From a checkpoint of a small transformer trained on Wikipedia.
Architecture: RMSNorm before each block, no biases in attention or MLP, untied embeddings, normalized queries and keys.
Each number is 128 + 24 x the weight over its row's rms, rounded and kept within 0 to 255. Layers, rows and columns count from 0. Numbers have three digits each. The size before them is the row's rms in percent of the matrix's.

# layer 6 MLP up, 512x192, rms 0.114, rows 314-347, columns 128-191
108:139118148111119101167101147127124136119108168114108113102131117127127149103142153153143094122123128115167132138118129187135129111102125155084098105140076120132113125166146125153179126119084127
108:132181129131091161146103127129134089086132165107138109156169117122130096145118113122149144139126154148127144111130096133100159134153128128117144122116136173161126082153166111115179149150139091
104:130141141123147125171161122126158137109126102116180107139153131159115107081078125171098127165105165160107121128106140116130120073173129141172112147164132160106154127126108156116106110113124136
082:123076150133119168151122178147101144135122149164134173111150177162184159113085161132094083136130095126163149130141159121111162128128120138127111141146094128130126117121099112142110132135119166
092:090080114167135103148142111151107117099082111121135148163184130124139070144116152121113147137116100131120094136132160174155101085135133155085124146097153138140140117110141115146125156106148072
110:148140128127118156115127178118122152136113133094154133124138162137121131070143128143128101096106105168143112100145127117114106180132137142124117113137133130108125114085111134133118106121182123
101:096141113127109123131139141123137129139104123141146130120129091162131125136142124111152131094173192174132088122098148137127155112127151116134099155116090157106109130164127116147146177121141114
098:136065158143125100146151108138156179137146140112095126168137134155166181109194146150115134101209125134142135090155093152167132130143094108158112130136129197098136102113125145120101117137142107
115:116096104141147191137161170158156120146141126119101149137112110101093121125112089057139159141107150102120105068162125077138137099115135106157129117136149103132133106148149168175120156128059127
101:119131150138136118139162150134112142143114111161133152103174120096111111140104107154092139169146108113110118124129122108159117136121167085158153078129130109123125135121134106140151100164142144
096:109158114128111156092139136161118151115106116130104148119103168142143146088124179129106112134124102170104092127096111159125122108164131150150121123125120117197118110145169116116107124202129125
101:153101135158155110104099104109115103123114126089114152125131102118115180125125124156127149117146120130128118136103128201136111157101145093132134102124152107153155156138120141134110138145151098
108:131152107131146193170090105093113077097127105170164116139161111170102146095134111130119142131140163107143122156153086080137158122110126134160167128154145131096126122126096153091145131137133155
097:113123105143141140128114101118128112092085150144120133104178110134107195143136154121068079139084095121142142099079150103093162136138111117144168131108134085096161111180110117122113120136126153
099:107151138125168130117124104105128169078112102121135120153095095176141108155087118136145109115115114118168155113100119152104131142143130146139146128115154123161103156150198123080126157176142141
108:117133117120117092123138132139134104097161130143147118142141107089163144145138149174136108122104147168151110124112103159087095135066119169125140127139111098111112101105146139158085128135175113
081:129133122143110159138118149176151101113159144102141130146125127141124121136139189137164155127137064156151103118116070094119148098120091146100179130143152098138145178148124113121089121132148149
102:109088144107165118130136116127094098152143104129141081163111164104096139115157113132153135128075048087141115154079110138139153090150121136137135140110152131171129144136072119155137092135107146
098:138073069097166146134131117138163140118171133141124136139083037142116141135108124092153114111150107148119108124146098128177134126176139119134126123113122110132146143105155126133103129107117080
104:133115123154134133122156141093115085112094148142119184121176125155089091147140128135166134150127160135128110111098144143132119120152112177115130114168103087158194124141144165116110162130131084
105:134124138132187128143102124110127098117101131131127151146075136160148160084097115147132135086129167198110142117104135163168104115146106121128116159147104147181155133097151142110112131122145115
104:150114142130145145124092131176137143052113126080122168119139152145128110117132150112135129107101179113169169115129098166135134116122092132112133154115142081110144139155160177122170135106089135
089:136152108137117160139154121126058137116128127112101123114113125094144140142120138159088126064089125154132123111128128116116091163138193076132106097147166122111082113161127119102106139133121133
107:109142088109130091095141186125131107131111107151120156123092164159121156116129122135122105132124149157129157124113087144134157127138114158149115140121168146074098156124104137152130116101134125
104:113127154131106118095097128129145124151132135114148094135106106146091136158117112114167124102141132151155128147139112093104118128082118177148157147165122099132134105121117131150138131094124151
089:112131113117099137066115149107149126128107118129118091093123140111089164175147109176132176130115181115127144111080169168115119136105154143115125151146100165132139095129135121136113151113139097
100:158144125142095085104132102158144126143107126115118088131111144106119200122176141094110123101118096089113119136084165136118107143114085134091110134084100129174118167121148141110155156073129136
101:081120149181140103114091107173178140131076176149138137175147130116122087085140153136157113079131096128157135125095069135131139114118122122126113119120130161107122150110146112118063119143139110
099:115141141112103158143097154129107143140109156118094086151123144161120121135127120145117102116095118131156152108094147113143154164121152137109162101065131095121146115110108163084131104122145123
096:096136130085121095130153123108104125115132142168112152153121120148104130137139151125125103131132135112140110140122151142125125146114148133153085113125135137079150119108157142130124165122084095
106:160140067100131138167144136092127149139119129119125150137116167152100098073113139152123136122101154115172138088135150113171146087101139134141184126138089147087110100091187135150127097138149151
092:110142118127134143126098133129130143093135145090144080131097106118163149139131133161158139091181128127118072119139158118149100132167153124108151104135142103114150137115133163108131159111146156
106:126116131139118103140106167145141074125085170089114114165076158077130153108136134139120108131131144140184153142148164100144094117120167140106132126100116105149149130101119106132140121134112096
110:154111093105096153161160134145163111085145128133073122089148153124149099172129133117164122138160145157106153154151136130155119165095107130139162124152119141125136125132140125135104116113139129
# layer 6 MLP down (transposed), 512x192, rms 0.106, rows 314-346, columns 128-191
099:139101149103168122129127108093117161099146096134133146138133102167143130140147125138143161110147153141139096146164094155141112097107065109124118104103098123118147136169117127140127123119119142
098:111096146119161136067120092135132105092117126117143159128136142126145139128086157125086091149122143098123118148121103165112074131180117133132139144147153132133102140149147082160158138199150106
097:096102113104108105101115133175104173122159114163123123137140120161121118135120126117109165137139117125123128116124151105166166056098110157107117163127165147107106110157124121156127146147108132
102:115147131121116116133100106089158136095119144100108088150106109113110123135101088113131157115126141096102157096119097132107104093112123084190116130129139148132158167112132165114151122130117121
097:131107117062142169118147108139124125162136125113099073119079073141159129120167139129149124120124103149140165113091135103099109127120131153116157106126085147177097125147141130102115119110128117
104:100095110120117131084095132160106139100116156116127156073148100142119115098138116124139123120113127122130104159130113118141095131132142124073148058079144121111167091089117136124157110143156125
104:104141105119144163116168130138123132136137147160126121104112127148118113160129094136109136119117131102134136095119139136118102150115130147085184109142159107080167122074091107147157147129149101
097:120100117171134149115128115133128143112138159177137102081111112149106160107126110132135122144152144116172105105154104140154111124139126071128123149111084121152134129116148093109108125148117154
105:096066047112124130148108098112154101122175158127135093069118167190144126136112123111114144157171110083121113136172120098196116102124138167160063161134125135138093130117149080134136129114096128
100:166158158138128164112114092139133110163158159088086115127169193127099120160184109137132091140127124158138125129154132145109142144165105085122145131122162079100164151158150149118112129108146147
096:139163139118133166129161137115082143104131125127134144133034097124138096118130075136109133142134117129145094123132139182069140135124162118125115104154113166118111111080150115096118138137153113
096:122084143154146130138141171101103118123106135134145127156124156150091143113104153060102108109110116081155153141154138127141104160086114127106140119107113124149126113114134104122133145142149149
104:159111118136121117114154101165110135142123130144143153134076132135137163121089119149079095116115115101108138136108070136126111135100135138134120177128151157154135134157132068075133138098116139
090:133148117164112147133115110137124127140146158096126104104119136146128160122103139117131152144132131124162151158130123136152140139124095124168133088154113178181144104130118164121076100166147139
098:064096143140145144128104094100163138091139158094173119161102160117134147106097110091143163099128085150110137129107149134146125117094105080099170098076084125089128124147137115106119145167127125
109:091164107135135083116111141120120145086147139141101138155170147140166149140118103139151148119111094118098105135094139103181109133150151154107164156117091118117116132170168179144147071133129152
099:128090090157148129161154136077111156157161117125172171124082127128136088165133073087128089093149108124138131148109121134126099170112160161093176164085118094131136117112104117156134160129124123
101:110147128163140128131141119083144124136118100107124136125118179116150119156170120169100111131133126125149087144135103111151077119133125092170150082108121155160122119124155174152140109153086118
102:110112140111127103144110141138122147094130118131157133136166164126171117149106124179136122141078152184138132156094195086136154082156104144136120108132118099094109125159134085138158146139095145
105:122088106093122145173144125145155157163159110128150123108131086162140115159120092157134152095125113116154137103121135107144136087152129080140161111103112121111157129136108129130089171185133107
097:156136159086120133122168150139148104108075166158102126109107122118143145128112131135129143142117082136134171149112141143126142109151113127112131124123114110126121163131122155128090111103159070
091:138112124145126137141083086126149118127128087125158139141115112125157097122105133139109086149143175116147082152118127142164156117160108120128106140158124152104103145126128138156164104136140163
105:139163205134140084149125130087162120136094167142153087133130108158122147113174109115126141107094130137147164145180118140118129136118120157115127111131122085128128133172132123133182141086128116
098:091099141162104126130137146129105089091132108122156105124128150111116172084157140110113110156111139163138158116075112110108160112123161125130107171134107132139118130155140144126090147106153169
095:114126125133126124144132147135102168121154092149167092131121160115140137134155149071116119111109121125142106099073137159115117127136101158137148114156141174094091107139126121130131091160138121
113:102147135146143130146110108137104127107145160134141124154110106154142091071105141087102130126116103131138117135124118128098139106135108182169049092153148056135127178122161117136111124163123171
091:108129131116108130124104151153127133126157130135143104096155104145133188136147132075146142131125127162112111111106155135133145077121103089132122160153185185135063083083133136115150093099117082
096:138071123124069126128100163103130089086057123134129138148140144119106141142121117140113139126110158120155160112146145133097144113156114104146145140080113137127116151124137169111119163173174128
102:152136119112075110148135115113089159103124115135092108125118143116096146163111118116194149093143111152144086117109149129065086106124124125093166118098122149103117128123103117113124153164109125
100:121113138151152143101112085126089142160122094112157128101150148192101123129154142118090111082136107145151131119118136119100095139129150167107160123113141087108113103127134108125140181145116172
102:115096110116145144134206127098097136106127163080159100142090164149129100112146140099129126098126175139118135139124128165147147119115105140118140141169138111107118076145149131134119138171161146
103:123147134077105142116135117153099074180148134135159156102171106130085145127137120185130130144101146149142165126116173158126111132128123117131104129132117148117077154134095077111084135163117135
096:138109115140136146134119108139099134126094115118173126133118134111125090088149117102095139113132106139127135146115115081157128143136131116120144089181148085104141161103096103151151115179161126
# layer 6 MLP gate, 512x192, rms 0.104, rows 315-347, columns 128-191
103:125126100098110132115149116133132078109135142128169139150135155136117114132174126114138129095127098150167078160168099111125111133108121121121111101196143111171138150088157161178113162135111132
100:142108080146068147135120164142134126146098150176124176096140068100150137068124146099134086135170058124115129112184102113100111119134140134135156139126136118140132131120125120174130117108188120
084:126131128117126109124111135138129150112143135099134128127178140129179152114112159138114120122136108075151134101131110159074152131132079173150148151132117162152162156173123139139120078111124114
098:159126097163162102145125157097102168113156155129142121149111144129144160140127101134127118121111147200123167131102109132132136175118144140151120136162091108131158089096116100113141148109121089
106:122103131114140098091137114126135135133074111137132128113155123134126124129125085074127130137121143108159145101136180083132131123093136100122125126138118152129119162138140099110163096141108089
104:138115147143112111159133125127098114103126153130145109122131109146107158130184108118118141137127102137140131152154143116119134102144133131138109092159126175146133115100092122111125114164103096
097:091191116117147081062161128136167121131168143133082117145121119102136115111160112100103095153150136118106072162098186114115130147116151170105136120113176117117137118084102152152151146103168121
105:139141125123122170106111108124099085080188134120118102098091192163111109132134106159140126111172120176130147077177145146124142139123129136101121115114144121129081112148156075160109178106127146
109:163145129104100142124122104104162181138136127095112103113139120129127146143134166160141151107167125156103122099147156158121141127151117118174141161145105097112169152159120141151163104115123191
092:085118119112177101113133130133153134160103138151138122117115139134092176117149118139156085088170136133134140133128096083142115117149124098111109144079148095086132138140101125128145159129106146
104:145152138188153106112152143052120116165160127139159143139150126110069154077128135111128157109151148149188146129112138145118132139073138107102148133110154173118138102120173128145192174100147114
105:184132120163099111129123128108118123130125155103136153128139124137104159120167163087167087127155149132107124165190072118105121138160180116091108159152123148115156111155097111122082113104130145
100:128091099139112163094111133094161083137101163105169173123131112157117100113134149097161119142135060114117141119113124138147111135120106073132143092161145148118128135125158101108141117143126135
102:139113109127119132132144152104157099150164133169159118124155167144130167097132089114126138125109143167084135172187107086148140164114094135105122164159134123135129111081130130136081168140134152
100:143122149150103118099144154118126125119152089139140157113123130124114131135102163139138102076149139105140125137130094187137112138146104087158098154086153106121142137162128152121107149105118133
077:147140165137126134111081123121158124137115150160136074159150114121125149113133146170082115188092150116149154159139104097125146105164114117139089106135147110083085130210108168083083097161135119
096:109086091091134121164076129155141096158125160105133120111147093116111169114162159118142116118149106112145127143129106090133163123158115107109119139094118139075153150140138167144152106128123159
104:122116069133121150164153122134164102149116108118148136099117155104125135179135170150143104129112120138122135123090103147138132145144103104102151154112089129121140131166122187177114113146096158
098:065136101123119083087104145154111147130123118155113135141073073099110146141146134104122132085123164122126128153151093125070093149087161122117125115097157139135122094114140166173129143133135105
102:117106131128100137139151150103116119094125111141138123159113125138110134162126127121141104161124079160115119125149101097157147108122123146140121103120141058103150120105119146130171132112122074
108:154091145143071112121134120103091124141101154116112121131138139156134099130117121099160114163126070049113128184091136101135113156160146124124111116133115128110136144132099074137167174127153100
084:138107126148066085131105145091124115098114152124146132115131167160152120100089153117114114138115045122133093135093115124122101076128103142130169127134132148178174103101140126152128121114124153
106:138088125095142129124111127144114129061119145145127141093111154089162113145138144149119140140098115165091116173153103145159090169113130112117131154105096155123143085097113115118120160154123120
101:133085142104079123095119145126142100138096150109137114100150130117160143109134132124124135130123107088167149135158080126123112128112148104153128124144114173115142138124132114135130107125091131
091:127138165125124103155141127137127175116118088146146136114157116154121139155109121133111123096157144148115117111114073114161124131089087128089147176101120159134164126160123144129139100112142098
108:151114137107155157150136134158145115135115116155149124148132162104122091129140165130136149143161126094126156079110140104135115127114099111080162136138112159107127127105095147162135161125139128
104:134129121141086119102136067103099148143129143121143130130108112095136160115113158163047140081122110128115145139117129103143133169112132144102152117153127145121095154110118101089128100080118112
100:175140123082110104138126135129097142147115112160121129099144154094100147084096128168168130116162100113125101116098126119151090125118105155154156106136125141091158120097118139130116159112162179
093:086142153084106107145110126151077149154122147167113136173121169132145161120113123145109133186111172103152115160148106126117137164118179104103114133111118154087130089127104108107128098095102092
103:150096156098136126148143102107141099099129104149146123131157081131068136156149129145080113116151128129100147168122141154126144106130130142112113138134122153161147083150090145132135121158118082
100:110148125082128114117136069142095132150100149132128170123119118157140085128134104125129120179106143125182107094110206106123146150149114142138126108151150146111152123104132034115132140119139126
104:114117123099092131113166120117110129138143130173143130085166098102118109146164166128140132118121151111136107132110090099108131130097074127127177118110098122152085123164151141145169091119135124
105:142087077105096131166105100122142177093175126152140126128160119072085097117150112124114126125089159111172108112139146112128172163120116163122105114144110131140159140100138108063122139115152094